Weights of a small transformer language model.
Architecture: LayerNorm before each block, biases on query, key and value, tied embeddings, attention and MLP in parallel, capped logits.
Each number is 128 + 32 x the weight over its row's rms, rounded and kept within 0 to 255. Layers, rows and columns count from 0. Numbers have three digits each. The size before them is the row's rms in percent of the matrix's.

# layer 11 attention output (transposed), 160x160, rms 0.178, rows 90-95, columns 0-159
126:174114143119145171091149140076136076147194151105132089117145106104138151111135095128145156162101112116131181179119121174135162103130125095086068099152172117096149091133125119067102093159161092103172117201077125099122106089081116123133152176105120147100120169103084161093213116135103125167145167122098101117115151149087129166134129152119112150176147109141143157104159094094134112152081144155087158114051098121128172170146200169121094127022150167121101152140131184140162120076081167
129:092089134131151123066092102111084143129100126191100160117105145143167092162163098158084179056100116132179093158130162140124147082127119068139148078114117150102085142118102077202156106105095120149098132136015096142148121069134162128120078117135141113160088185195119186142114121153127084093168165101149135134139194104099196134095130124073133108143133131115169137140128123094165116162139136145087124162178095108164152146154096112106108103122120119176130169133203160170150143101127173
118:126092112106107172126071054084111191190121166128160128137175175104150103132139029193184129130083151135174155094120139122063179132079139046159113136186176089136163113125120163118116145162129168113158160092162082089151147119103131107166121133131159086115166087089138091186154077095113138092158121168145108145104117107157130130125128104133132134115160097132178187108072074126133173102161110136121115113195106119112098160138150092160124157099137081143170140108098133122085116157093128
124:158135116141183146117119150124120097098108141158089099108129073137148160043151098156166092128090200174111105105114102145135151180112130112153155182132121107084040104170083151110080181097116127148094078191152115134197174148148145139157154094122113117141128178168118122170083163162124076133151136111102092111157092137081195091158080183161126162111095091136138150091126133207077170122143108148189149086156160090116084123113123143105127101078121122091167107102121118170110138099125140
131:159106077126130087170151112126140111179112115077109061131095156170103136163144063142124186108149058098119119135116157128142150133110121135147122074101184127162079126189068114130120140137163165147128151128208094110146052112097127119143162084132122147093144109198126205113067118108128176145093160115092174059137134102159123123117097134109129126183103131125124145154146159199146136097150110162124164113133056198136128143118081179077088089113159119107196111125139115113102157170140116
125:108174127155132110143088151134122101156141071154092144146176093140133124168121127119105062082131101133109137096090151116089124149092104169118115161126111151127112119175162158190160134086125191149078151137145081094107109102166157197114129112111117079185098094140075126112229170107147138111158161161198109103183162139115112080107108064130139163159122141149122106117132126173052125110127084178151122122051097090171132162146114126139053144130127115146114190135071099122147111192119155
# layer 11 attention value, 160x160, rms 0.239, rows 91-95, columns 0-159
118:126162137105128146170156091061152154171163113119080174085104116058125196142077150162130073136149169158079134140132123079118134092165135160116083146136120090192132101155043123128107153146131120104117142189152207136170080124146136087116137101117084095136152100084134096036176150128104166171112156096146155129075116175102146126133101106171144138175137167139110085184142129122112113112125108145147142062191176118105131083145130176139102120103142117127101121121115051087142167151105136
115:171149181116172115188155136056074056125081103110159169133131144109123177098089096147106119153160110095151170115154070120141122125106117141127136161100069112146105088106147092136179121171132171175148118128155156168123138052125181143095196146127121121083131165114113122119093161150131141098165085122108164149123073102096081133091092141198123121100141171111075146055088136133151165148105115168181164133137109135131129173113090109110121102148066189112173114176179115137149121070179122
113:087139096106086135130124149165114129091117133113169139101107114106127100130093124074117155093107149156115097111094189136124168110118138118094109170122164130124147148135148104111168123132143115107097077152106160165104107053110105137097182139139186103150115129055128090066106103087130158148128110077173170165137078059162102108140131135139139056171205102153134102097091165165144110144184135041105136112141105140152181118148146087111165109101148150148136133200232165123080179144178155
117:118150121120160142150122131100114122119117102156143135143111132106121103119121120142128183069048105130172095068155134152089144115196150133141135191106151163107128150109094069145130167128143132135106154146060082105088134151191159138110078086180117111146159085145100104116194140138194138138166028121131144176118111128076083204183125098112112124133128126163102157148097140130098116128071166185111122138067108140144104130102117139118080133190123115097132142213075135060130114111093176
111:171124129133149194075120134150142176093142144124105096114139098138094132088151040156186207133057150119114115119153121127108087117134127112127146131123153094164141099151113152093134190089119120098225082105127152175139092116163111108113165104124112168130125162101187109173108128171157089070115074108101141140078139131070145124137139186118166099123120166116107170127083159085124163140110109091161069164149177173146152175140114109131152106075128095146140096133121128056128191130105198
# layer 11 attention query, 160x160, rms 0.166, rows 96-110, columns 0-159
058:119090094108154120118137205192105149094148103190120080129073081142142133132166121111112120187115108085171145073121098119126128127181151213091124113168124162136131088076109106164134119119131146138102111126164136103104102115134112160165137088103099183124115114177158116142137114108123089114113113073127111193184155132144130161118129173066157176132105184182104178125115079091122096180080103153147072108118097088140127164132111102106104104091151152164073051136160178125158156112154205
118:129133096079117104129086120114145160104107183111150126154145146130141135175089098107136099105192144107155110126075139150130092201151123074175095127162195191171153165120131162107151151095116157080133192121167150182167140138101112095115157114075118181150109086165100135078082119131136168114146163127126194132117057137123135118101133160085094172162120120113106144099099063116162119126160162095197143115142141078109099132123116094129134082160138140084148040183126082055181111150124141
092:165108125125133116121132113159109109120140058109090177112157155110105215069178185125091179135128088111129134135172150139127122082120121152067186129090067068082114115130129082149117145172140163130143139131133119081105112114135200156111139154143142115079094109144161107163147175137107096168128120085090135101154182100140127136135135101153165069101152147092150120156201183034103104131118156111061102158091141149167119111149175101105114106131115075166129174080144177166071151108149140
136:108152121127144164150115148090143113126116196136155075128099128131150059166077058141171083133089148115099136115084102112117177143103155138155051138146177183153174143135106140137101118087143080141117080126118120139163157117112037101154120153125104119148151164131095114112102055089124152102106141192167114146132121155116143118140094166103105167136123102149077143134077115193148138155121146163176132144162120116059152153124036177162156149122162196109118102163093077100172073139084118
068:157179162170060226143130133131143071142106162114166156137110143111112135122162170104138147107112154089174097135099097108136155130156101114123110142171066145104106116153155124155083183079155120155055108133114078192095098212107150073166112135192118134108134105157148056155108087139145173122118078208125149070116134127115136111161194112152109094089109149104121170155116079096079117132153132161168149121137185151131122122111156106147126148171139172130142139110153114147145113053148096
078:111122065119133128174110187202130186091055076146076123148122170114169148147124179140142125136183095148149136163179109165148093112136109088120121175081131142118132162100116154116162141157114176086107207153134169122128166129142178160135173107124116159121112089107121131105109141072098081089105163084109149173175102172147106119126166088132176129118134129120082149149156179107074134207147159111105109132140103074151156153133168161124103060106091130143137045128108126153112144120114051
122:105167155144133154128144169081169109135112193143153084128077108116167062157107088155154069134065147121097137089107112116126182108130109134152070139168167183162144148152088141111079108106131102158099095096099100139122130128120036104158101112138111108152151173101151164127126080112130165111111140168143113160106120157095133128128099164115105180117113128180089124110084093223136137141116116174196124129162119127103169149113016167153168170119153205090127123142129085124149090166107119
075:146112129086076116126069112142154168115132098102150140100173129141101184124136141100067156102188083145157131157130197140143104143138173105146122099144114113098117126105140136131178121157122144137136175137150170105147128108103188117112159122105115192114093068166106141109140163192182108135157111071126215096106163106094105167103158077134103118151122157090154147115130094006140107118100128065120136133069159142199087103137186084081121097185148065098114111116137098140130134105142139
084:070190108139125085115146151097120123129122149106148115137101141139087054127134030136156130100152084155135147144113168169160078087102125145142142144091153098143167117166162106097170068106102142138106139114133187147103076120113116079111108131162177128076122128146115115164169109178149117127120178090133145032147169085113174126143184140126126168079132097134126112149137161165175112068116081133163142087128121167144125047059213137150095116197137117095120131127172142140117104148109093
085:094131125139091122124109099099096125155135111118117148115179141124087136154143115085134131147163048076186079119164183091168100091175155142110123089074153082150075049058120090144125132121143110165084153137128136109135129130076118125129163143081191115133069126147111120133170193183158137129109123184147145141160143081139133160112138165121193153154107128177131091201128129048148102119085133087076140141169108123118093125124163164054144139088174169108117130126103099156129199111138150
085:066162066163061100167097109136126165097083133186089095071101137131105112121102134170146130095187121094149079119127167161106118105159152084142122103072152144081160141116161126132121162107168193064154153125085128157109134148158187122189117115143133142057083135117159156123103135100110117126120133214153139153110108201085164098126132157169109081074151132155156106132136104132145110169137134110157141140118099126098094147174122148111083140100087177122204133128087093129145131167193063
072:167192150139116115130150178177141159108106101176090178122079086119157115201178168141212132072171102148141060105110129130137086082143196078101181099111118131151139121132113115121119184083082139094146132105155077117059114178134165123098198103146150152110144106125095070092155126107167101140138106098129137137159080127133128086173175069156149136114066148124109126102164147179104129113107137147125101118192094125117120099118147119092114075117096138104121114126083152139133098117197080
077:141076106176146106145126102083154107128128137155123086087096135093140141110174106142156146072099098123103152142131179186147233051124069155127102120105150065089092209104187082115123112204099086139129123120144119167143091129081139153139112170140105098126120138160110082163173139081133122114114152180129117058142152085048128133165083174121127122135111130092163140176104189162115123142120158142102132206137107164127161099120152142123107130156134117065132119115129143153078107083129118
077:189129126178155172091152125134120158111123104127174126171162042149137095161109120125128083088114139093076035120112137062148094138104157163130110078083130137105075170171159139116128100194130134162095105091168083133134117137122161130131121124139063172124122140099153107097133142129143161193097122143142077130087109194076130096142102125084108107167152129110150145166126188074043136121182112113159189181199160132157118100105115095113091140120104111118085172158130121119169106134150121
074:137112168123151158149108111094168143142186146169086150059139132114075122092126140092107131145120089159132153159147127174112039086110197130154187143074176068142121136072161096135110118102126089121118097157130100037122124144125130113122114128131106131110185131128104172126119091123088151066048111100153102113147164080098124145113130201098124125123106072143165129150169112142135186127117111085138126185087111145151113201109148175108164098122162100116126109178136197130065153123143178
# layer 11 attention key, 160x160, rms 0.165, rows 96-110, columns 0-159
060:104112127097093124033120154187129119141152151151153104137087152178109185189076126125110120140126128158121084129146112086196107188104141153170098129153115140146133110119101140175126102124082086107115082141123124128177038103107106105128072125076131116136138168155171135052129052116145094117146242166142164146106119136070130143146121078099132154130145125148120142069104120148120130167067091151142122162134119138108220082130165122155177132129164152125097147133124100161168122100137142
115:145128149061102085162090141169127141093103121095169063089127157166144170123122184088129190121160177099097080077176146142143112198126126087164103130168161120112109173116132127123109178178127124078166158093151141182129176126161149116134165113122140110082139119154167094130118190144146057124091142110108125110099106119134161125150100122127081110158089101132074183147100096126136125096147136072152152134146159087115043085175143077107131196185124122080137155140115054113155088117139107
082:115151132096122099093114130103125111184148188072133124140163134146104128129132113104092203135174160123136114179094078148125107175156124088136162133103182119122165143117115136132122149165106163072133177083144103117156119155149125121180208128138147148047134137137165122082158133148130119106098126134085161155120065155168160102125162185085042136110128146079060156114090101153141095112181052115138166159154125100107085104124138083115147170173143155083118120164131087079183065140142176
062:118131138115161158135118096176132102179137180062115135155140126102141141148104085149073139093193095096134093141074112122095122119140242090148128074144196162179126113073174136113174134122127160076073162091180145103124109153119173128138132167153111129085153179143134105109135113116131143111136100115095130122147064179100090185120147118067086184133156113084133110089098151114131130181134168140158127157165157094089110190138089121157057122119088157095120121136117116072140098130183158
066:166140165152110141138114105067126144164100120120081127125176158109162138096189053183122142065156168179124153123136119149160130084074114121115135158069131171091117059171111147099108181113104105118121134122058174143135114127133135134131139192113174094080144129144207156137083182129104108112126126174082146150111114103155158148183153066127158085172113124113141103104184111142174158083130173074189078115134129134104128149070138185115109074112091120103160104168122117098099169109150145
103:109131148141151126100120137109141115112186128148126185123152086076129091119153123158126118192042093153176196194114162070146131121077107180093132158106037108133065089131147137149127079108135107115094101173091123114138107133074134082115091144129110138155124092146101150172150084144131183106126170119138114090157156076108100121169100115166172116089108154148207117111190158112097133135123078112140108118151134200169163148125119141088171108081123145163125141133150172160110213142115104
182:147106156068124162126087122128128118102117178101123104167149118145174136135138135107107156061163127135084131136178083169156107142147165062160089154107172114116152149128124110098133169131103176086123210105157141154102136105146172102159168146173144159096126134119152077110092149133181121187147118144080181125046081140146141128130138123090097071185106101111068130164122132134116128117134133092145150153186141106115052110154170082107079174162109114066115183129164047091162076131128099
173:115151089180125086117174121118141125153143059139118172106118149123094101109165142133130067155064109163174142127069147129096166104136058169119199114157128133157111130127111152143145091143179095145129061141088135122127098150112097166119080125098113093133126116118107196134142133119108123088080103097173088142209144109125121154122125141180183187074153159097181118113150122165132126135134130192140107104105097151129203161068096141166159074115144139201125093123098201160093187114127140
084:137096128176178102135110056059131087108198180098176127125155137108151084135125103153154141134102035124124137139069096150082080152079110154130102112142128154101118090135145093138114166112180099118111099133135085120091113126122113163150110162123125168136104128137134147121170067145140162175080061095092196133180146116238155098100178136125156093167140156106119142171178147115182083081175144141098141090141116150141079171125142127082159106109148112151150141124137143121135118159193152
082:140127129080168104113113169142135054117135088098068143174170108143098168131153101120113136105118079111136075156093145178114107149178115109139084129126130107078173062120148126182099152139120150163173123120119070131069106142126093157142149077118139104152096095114148132106148068207084137150158119217114124188163095151152119079102152131130152124195109142088111171130094077155168092184192147184162168135151141118065121133148121165132085111077129145123109068145131127099156125112156165
074:150129114122134179094126164066166130142114127180132136083135081156106158125162136134084109076098097117112191122115137063113134095157152082102103065137094141099165154117191101119117148084113095163162111113150130124121134140080084167125096166146186158167142120130144101158101141160153142126175158099172154143128129097079139103121138113087116140191172172082147113096131082064101133127158174089015145151137201091131139143147156042136103110146131081122098115112081150177145144117128190
070:140122076121107150132147130077136146136182177113146108117126081158103082129171106188113091057137129144113133152074149157094106069169126113144144100050108103109082173148131106100132130148101123086127135129164082127081130188079173173159128112169150126122130161127119123144156123142117152142072120138173171120170130089146098117121217178115163154209131135069151070097132137165145144073153106136167122151145121181100118174129113142118153062043127162129193082095129165113134176133133151
076:144147097178111101126095170095162113197123121148141144161198102147129148113078114152148096167161177126167154137117229120123178128168180150099158108122108214108096123123134130133142139078163140104105154153143118102154152143148089074123154104132151098173119100158149117110053140102112104158031180124175110133125070152103169115069094111111139096142153155143111163110150163089127149112129124180160135159141084154163120150145087108125164056156155100082074129114162070083144151105104106
082:105095140151097124077098091161163142123196103072098171148204131107111119108092147106153130096139170174150073138175148126086110094146076133183090097086129083115140080076171164134140112115148141133181110169109152177129194165143115095104073112129156154125140132147100128096135114083156150144118100195119117152155091065194076146138062097200136149179117069111125120084118077092131146069144122143109151106129141152134130185126177087101173137133126139118110109117178145152158124149077109
074:127153160099163123191179157123153132143155185142115117161091169122084089149133111159114117082085090100071131116066073096128168149134118153130144125075142131105107165090162106125102194114172158088115161101132059111152116082154131127091139158133171109172213158120143143151104075128118118054089138203117109147152110103123120138147098146055106174111181168106159098146093111184135141089144083141103111133141098117119075127150093132143190133090072096137130152186170079099122114114150090